config.toml
n_layer = 14
d_model = 64
n_head = 2
n_kv_head = 2
head_dim = 32
d_mlp = 256
vocab_size = 26994
activation = "tanh_gelu"
norm = "layernorm"
norm_place = "pre"
norm_eps = 1e-05
positions = "learned"
qk_norm = false
attn_scale = 0.177
bias = "all"
tie_embeddings = true
parallel_block = false
init = "normal"
init_std_qkv = 0.0143
init_std_o = 0.0027
init_std_up = 0.0143
init_std_down = 0.0027
optimizer = "muon_variant"
lr = 0.0073
lr_mult_o = 3.0
lr_mult_up = 1.02
beta1 = 0.93
lr_head = 0.012
grad_clip = 1.0
warmup_steps = 200
schedule = "wsd"
decay_fraction = 0.877
decay_shape = "cos"
final_lr_fraction = 0.0
batch_tokens = 16384
seq_len = 512
doc_mask = true
train_tokens = 84310000
steps = 5146
dataset = "wikipedia_en"
Each number is 500 + 50 x the weight over its row's rms, rounded and kept within 0 to 999. Layers, rows and columns count from 0. Numbers have three digits each. The size before them is the row's rms in percent of the matrix's.

# up: layer 2 MLP up, 256x64, rms 0.189, rows 179-225, columns 0-63
# down: layer 2 MLP down (transposed), 256x64, rms 0.0791, rows 179-224, columns 0-63
up179 105:532567522590388464410513460468481502572515574471519531540478485463557556522506489504532588560361539569468497484520459482513419595492472483551521490564466557516454390422475557493490480497469474
down179 082:424481514450442607538473478485495539513492516546476538527496479490525536525556498434433550426415567544528467527590394563485522492502610461420554539561494487509533435600427493450418466550469493
up180 098:495527472500485551576509461449534553381479436560577419506499536479522480470617504543521571575551511453468492528501501520493534476533454488479465462426630480371546513530434542425484524433538480
down180 093:508387431489468390376500498548510553473519486491498632597503572544518400573427527543553565555505513559514524512525473453484486499519454456521504489498404434512485452557528566481500485516501486
up181 106:411472460479432648537548483441431502415541554576529488492461412513435518462475433541526454505460516492542465599544565553531452497583423508551470479510578443435531487502517517459543557516521509
down181 077:544371536528446403544520579501513506516442427508462528526565616494451462528438515432519591532427492475509523476497417452550513521598567504416515463502445547501501476444578569518464468462503510
up182 085:488515472473431551521507500503517526522508564625467381480526453528413465577566549533419468528547471466460530507476600537547480437510468467497378410527495473487560493607471480446514528505511579
down182 083:454495544465398474517494529531567439580478475496565423563577579480511481582532507538531534576452557485470493384484509465422421457588543500472520528596409485472464569470521436519462485460493481
up183 102:464465413528495568563502444542458453480497466496570474483454421417519559525537524470465482549536518450516502538443412615500493528492446652573503476467474565523554501495409482458473470525538606
down183 082:401501406476548528536469468437569561508438438483395496565444490457405550539472454449498541553474559583576471577500518575485476522505485502517459552511513551444433588531481512586462483460479565
up184 097:506548432469471556524482531532436468513488491550529550396540446510588539515559505416418458579497462443474470645508551575485483536511412479546402527485463492546443548571526419507513490489466548
down184 093:536507416500489504460529497480545503492435474486469500456575493538578467542455535436444457572525545497415496555504519559551559579515464493470437495560444554571518425594599361497473478474418453
up185 112:575438493484536361524520430483503469541453454528544569530532552491520400392549523524491451549486521598350501545532501474479565502474512470508553499453460524567489463563523460454462540559446507
down185 086:537498498508509406505445570496564437458610556560508449439531512547550523449542377530504434495502477474457533540511472488456562527501414431539529502472433536413473564477481448559544444603575517
up186 086:536499543605497400544550419488505525525546508485479409528468572519472537514603395441501407534429506464455551535598468424481552504556521456554532438432500411500486461515461540486510558477527516
down186 098:569506598578456421407509557537478486468452574550437532498455619514552489468511609546523484475473521500572468459436458508500485460539505429478538427486471500461487478556492413587561465511520413
up187 093:516504499453563442502544479388434559494447548451482475428533500550547559473525409460491478496434472477481525525616539508539514511558488471489470542534493578397400525523475430564467521530593607
down187 096:488517408576436580386550522521537485533502422562507491662403459563525482501474518482446502421526503529511495533438390539571476509539589477488519528497479435480444532443525488541501532501501501
up188 086:452537565544384526529522581481522546396535469539503449447497553514455480465510494602441489502503447606505401608454485539452522463470432537539477460557523576468515532524517496397491576470506490
down188 096:482579511505477483557400463518560469517531489368479529522543472483465500542528402571473491529464475393431574503507572548445551467510558490514430530507417502436524490603553611492522479544463477
up189 085:494501476654508447524449535499477473480552539505516540481557505558452512453422552576528571541517510485501542567429508484451458535497483522470369558505551566435445512428456533513443554481380555
down189 079:449522537498492494549584496467530400459627484530454490488423541479554487505512514381440441473568482486553537389559435484419590484529514491506529468451551449537574559538489497457481458499570556
up190 089:510441518493563594576524477527572516515558400454416466476536548478468516521570481496457459587480505573520586490406593480474462444482431444569453504473595501512512471532508504405432545486447472
down190 104:605523492498470574541441526619572508449555395512509435445488521476424479496507543527557436443509571489593570467498465500461426462483511446525612590498517471442483459518457457427496493537498478
up191 106:526530521417535445605553390447486475519477475501578445462507463467502455560573456493455433548449551454472553495558494524546532548470547485523531422415595362527534540559505558485470547520519484
down191 095:511485525522573424573487482508500510468481509491402529587506499497502582530501446653540467524508511489460542519420515541474515484490454514444500519543467344486409573480465410581480519555546457
up192 093:506532480562565598600438522491435483492598473504490443484450472532568470487529513561546525550528456469474501529420482482458425506592432559566434461505508527347479442516497558469558439466483510
down192 095:546447396490480500471502491607449473530529470512461536496560501533510421518526463560446459535475476467559503460525509472542606445527462477471475571615389505479436492520542660470432490527467503
up193 077:416418576537493512539542540511497522488574567485539561483437507499448462454565485420439443528580465517476413408549479501499475561434509541483500473403584608564514522510520468520471546469400533
down193 091:587544545498445546444462483514517488410439581538502512472501543439492403489480557565548531588502441480522452434557521473552515498522517541545518478466577507400569521408491543434541473529379433
up194 092:508409570353471525515505522537500530465526466467520499424639485505520442531483452499520462534546545442494604526517549513444522471494472406526494504527501504557543467523466610431466579400501531
down194 077:501475527513450459465515447566548500507482450489480544536557548493514462489476394449555484454458568523532559383560442552543434486473582472520518528551493446380551563541434551469613553450467556
up195 093:486426544436540499457525495463594508430411576524572494545577515525429463469509563545456499435520561542464568435439467559553500462389502472460464524482559425593484594463448510533495499461469471
down195 088:485540494498473484650514430421448468429541547458469597525541485520535549520487461501508522533474505476578483479556483409518445486444443435599452506500576485416515575530609502529517499436427505
up196 096:466497515463579429468512497528420344578543488418497545523486462464527535498568453485470434568496413529500556530595538529465455513540518541613437470474486448496503589482507492436534562547453485
down196 115:514530550531553493472465464522525471499415498467460542612442456600535446414502516495482541470498545517506523515513437601433530458522615423552497572471456401453505591431508492494531558537437442
up197 100:590478466506540513446481479616477488544419494632503532488535494410536459419445524573450450477532524436486509462542417489488523465406536466435486542493497597541498524514472588560495495570426508
down197 116:453514546436474479496425560403506540490544455436505507525448490558474615549440442375569545490514453521432485585520562531494507489581505490548509456486608418534513464460555491423515498474570521
up198 098:628453501426508437495476485462490491517471485528551490412510577606466518367507511505488431441550514511450547466520466506426476543490497502542497588529566514532510600428526534446510419484461597
down198 099:592449448485557411482500548547500477556470461421558519446435531486539511479477464607459567528450486452474564557548409448421507483490575544557494546534465499516451494488454596430534437564443560
up199 102:482489487469500482454479489483496493569589561462565516437417511410534398407560602541470490635521515477482483625486597467515422510505476459527467501417530495491462534563488515449524528472487486
down199 179:464509587411461519479487514488485511485491592448466463415570566397530375450469612530485518556562491556530410591520533501440523508520478465504462428452487495497514598551491456482468521511565507
up200 105:446414488483566508399443489545528608425554557482488493507556498447521477528532420601538458485461552474403515552551565467547495378490473503495465503493561500508483402517507481538533539440595481
down200 090:580538569556482538604418425512613463443581507516486490467468496484507565573482540475445487564528462519496503482519403455523542500521562419560479410461502539403423539479434502497493469544558462
up201 103:496469609508529546485549494546525526570608537526547462454378452493459405523514493374462534517485485584511488585433552444530487524492449544543504476438477508507458466510566418470530519398528514
down201 148:527415562503462586515525459548537475440428457513480390564611589414444495513414484583514467492435543518464568428496469478540499540513572548491465525559497544428526469501503460545454536554490437
up202 104:548454497515484495516422429496496443491504527455548492484500457462506611525595489488493453597486543427496524451497542517461445544617557592515462518465545381542500515448501413466498425423594495
down202 082:473562567522538501530489583548470579531491493481410482455480535513513516468507422529429518518446547456469538558466471468422459501525553446610508562504533379510507602546525501448401518509457382
up203 099:544469498491517444461571464502412513545486557496524552499597545421502461507530500592481619461530466521512607386582539424499438468477522454498451510588493508547465438540519408457466471507529447
down203 083:505478356540412507541509523487495579433571513507499449459514481500484506490498524444485555395590483462571553382608423466482449495532488512512485507500471542510484513497541529474439575493544622
up204 090:460494457488528523466564464411485494603521490570492433452568456501503448547462486478476490512598460504616595561545422501405591473447448495500455415487554535555508501526574519495481486421483443
down204 088:473399465514589417428488503472472570597565469514456419473546483471495512474515495586532509521505419469589538474511518453459591503527481485501475440439556462523465496557600422613496547509470450
up205 105:591479519479510484577517428394471451533513475563585480440480541492484512533461435590451525542470568523424442601420500414451471555498503485485539567466560496491403454562557506534506509441562527
down205 108:516480578544485504622519508476490442564445526534465434525415561517461501506442433561475467588417498502562491466433532457437509622430542523502567496522563514533430463539458429456491414507554516
up206 104:496548471445537543430473528526514465419517569492613531449469511448553422505523394566581556499509448425530569512547438485519433481440493588414476496529579475471494522483499553456547440577506435
down206 092:491421492550603442530456449465471475572477388533465484483564462612463561514448567432471473507576455421447572545496586487454569473480423504530571501496443501449526512488515486531507600530510522
up207 085:554349504522531527529509532404578456540554467519536489458452469507431483467476445546531447449467448550490505623497506502455501503495493383482510501585580480563523416539449565514495594510470473
down207 071:434541505532539546525550485569543380489490553498408475432460519444510503459546521515505452503438467511543506408446486599389529476546517598447544460475491575470551476563543429563520439456545552
up208 102:526525482475545440550559526556447581508501456510381559490594495527540443425495537511536538448452413533408454488556433439541486476483504467572460490493535541526495424510573493496474578561376540
down208 081:450538440502485543553533499507560491582520561467504530463523566489515555513415518513543566463510389443567544453567422429446456497541500530541367521575567422496465477476453543418469505444538448
up209 088:502528479480509476515547545500462591524514503592543516443390526521499464484544512357408538563450569561452477457512462400425500574442551516507512551462436528491412490579518494525494538439542540
down209 100:485410505455475536462475518521524441492472554439498420562534446438433553518475446642532461493445502492497559452510534571572457476425622518432586455517501543574540503436531452440517525534501468
up210 102:530537551598465500528376534414440558573510479565425611488554496453512451543423548468436490518454566505446509430525465533500451516497449489506509507538452516525578463467582429417470529526550537
down210 092:432446525535466562559505510551518614456478426492518477574430497494525477552457523521519424491497588546526461466475386549493567467507443535492525554493536406530490461544465578342507493562490515
up211 122:495440469504500469489433511533485444493511553522447614457533446438511528526569501501531515527484509428466410524579593526522493529443533453555495558468536497402519421506554379499597474401565551
down211 106:528460550550551493488446543520630500472438492391544485443501580472501514598568471502484515473477475486456496485529506449510516475511642482458570475495509483432506462502458392412600565445535487
up212 123:610533515496466401583531527525473497485491589468499623467413508507503490448570467421494506533496471498487540522546434439485499483361426438550472512518491528546515504539460433472470509524551622
down212 098:554473461576458397502527494434589490512477471534436527490499586471504554438415552485475590553429460516453501550439435535474445565463462554564473524508520495515527554392430507541450499539612521
up213 109:580462425461563534453414377421507424524476518485521513522482553543454508447560500511475453604516522552474533513573492376452526595542501512519547463472500534510522425537554516500560542469455414
down213 123:595446515488615509526439460489502502509529558408422550591430503559512440501437526521499441554532470422566550507500581494566526485476460507453496490468449553511478413461465559531565444576484407
up214 099:545443517447519413412597485475563556416509563465572481494471481501549478579488446362499531529588530432502561493472445568542481518495517513561508461468540453527399506480442526444569512463517554
down214 088:540472503484411423488540479569581419451520565487471616390539413425499489529513568486494542515496543483431524461454520606540495494499526429581535508523499465573468484417431528546454476559501502
up215 100:462473469502495581611553439376550535521471545487519479497551619566510494405533480499522534471541438467454493538539569446403525532536454424464453489537491514510513412486507507410610507518500498
down215 062:535508484479581596532520470462465423434587469504524527447527504454490491474522526529421480534567546380467547495528520462441506509530495460457568392573575553536500369519561442471588491508477468
up216 085:405523609521558553526527523408425463443532471463545553501515573488532453459500510525494563553506513483522605487475465493527382473554447511435408611470536501476418448474515453556500569465512492
down216 083:587402475508478515454562476517532505479372407498546418523462502525450488517420472526504558459496572467454499440510488543504513485529509579462703489544503476564516537512458467492496561511498467
up217 102:482522529556555429488576525578490497530498600571522514429485518527584421530537448478455594531513503423502488538392396419484523527426508543505522518476440450465428496527517507456548436595446490
down217 085:509576453548520532542548469437523469572502486554478467449541452463427585528447551436419555542485426367548472507467485514581527519441488493497461556536487603408545558517503440512456473556475430
up218 085:440523493552535561560540541493520545541487464450563479460520489431547528551504481536378527455546523480448554421506410510478425516502425499447513490484536376620529491373512513588520542519512498
down218 100:509520492555457409487566476472530475592436473446484484474413541482487539604343578556500554495476537532538437489486524554551512486522451573526466530523419443533532561434445584510437502486487463
up219 093:507442505462529460558500525521516518561491475457674466524605449548584494494455460465484420502505439533467528504437472493434500449578445469568490503466442421580508579473490538555454603499501480
down219 106:482610387499429530430461496524528515545642518460488537508492491493461532419517487567453487406454559440519533533585555536531511451519541401539537503567512567465464480458525487455551428499455457
up220 102:444494456518488473540399425466488481482515579531559549568465490469513565490395517509581412560560555537504502629492394470468482486516355462475490571516479532482499467553540505479530515468458539
down220 108:414521485505532525465477482531590543527509482514519430531466539548494536517457555443553503499492458596551529555468485409482469459469512577364542543390495506549487451535617480361509477495507520
up221 106:593439456490575530524551459520473572618564501513574434407542400492535604514536488466583455544509451470458522512455494478491442468541433543481559483496498437525455617452451453500478495478518507
down221 078:603543378498506484527524413550511524509427493414424413498531425520465508493509469511566534529573532493428647553480555560579523512484457473488542499523412562479512485466514441500504488540447463
up222 086:566496488494408443505550484398500508577475508567587500545493537445478547435543512483458513560495522425534458442516517573452518597545465544534483503481572585469552498507496381459384485444563491
down222 110:512439487464503502544566495558572446554534508589469389618473478448386431528486568517471511463493458444582515590533510574590474466495479532538439455497469477453442487498483505529403521563494481
up223 095:512476465499531456481562458571557559594520561540491452578484456453471507481468581579481509497431501496452437465510428538458551478432465522557539419507551406528592375505543431448475551529552529
down223 115:533601533477462521595475552448539531555529412438474568490520568508486433536511546473496575415515491458603451444515508488444496550574578458474437534475421540391516456471510430505558438484468502
up224 108:535512515489421467408517505418564471453567564460515539427502529565549590519509464436500431416515519548542470486512529470498450534633489543436535503523497443520470495493522443532500455381608563
down224 076:560471448535514447441488563477505485550439414548373524496587486593546517525474496515426450531482456555493431522462479484487472470526554612494596475523578453420442493512586499410530520546504506
up225 102:525524509452537524563514505437432441496537543568431539545515493454489503506505421450419567571444562417456420496541518454495456532453465490477516537524597476477475550526639523593500565428420478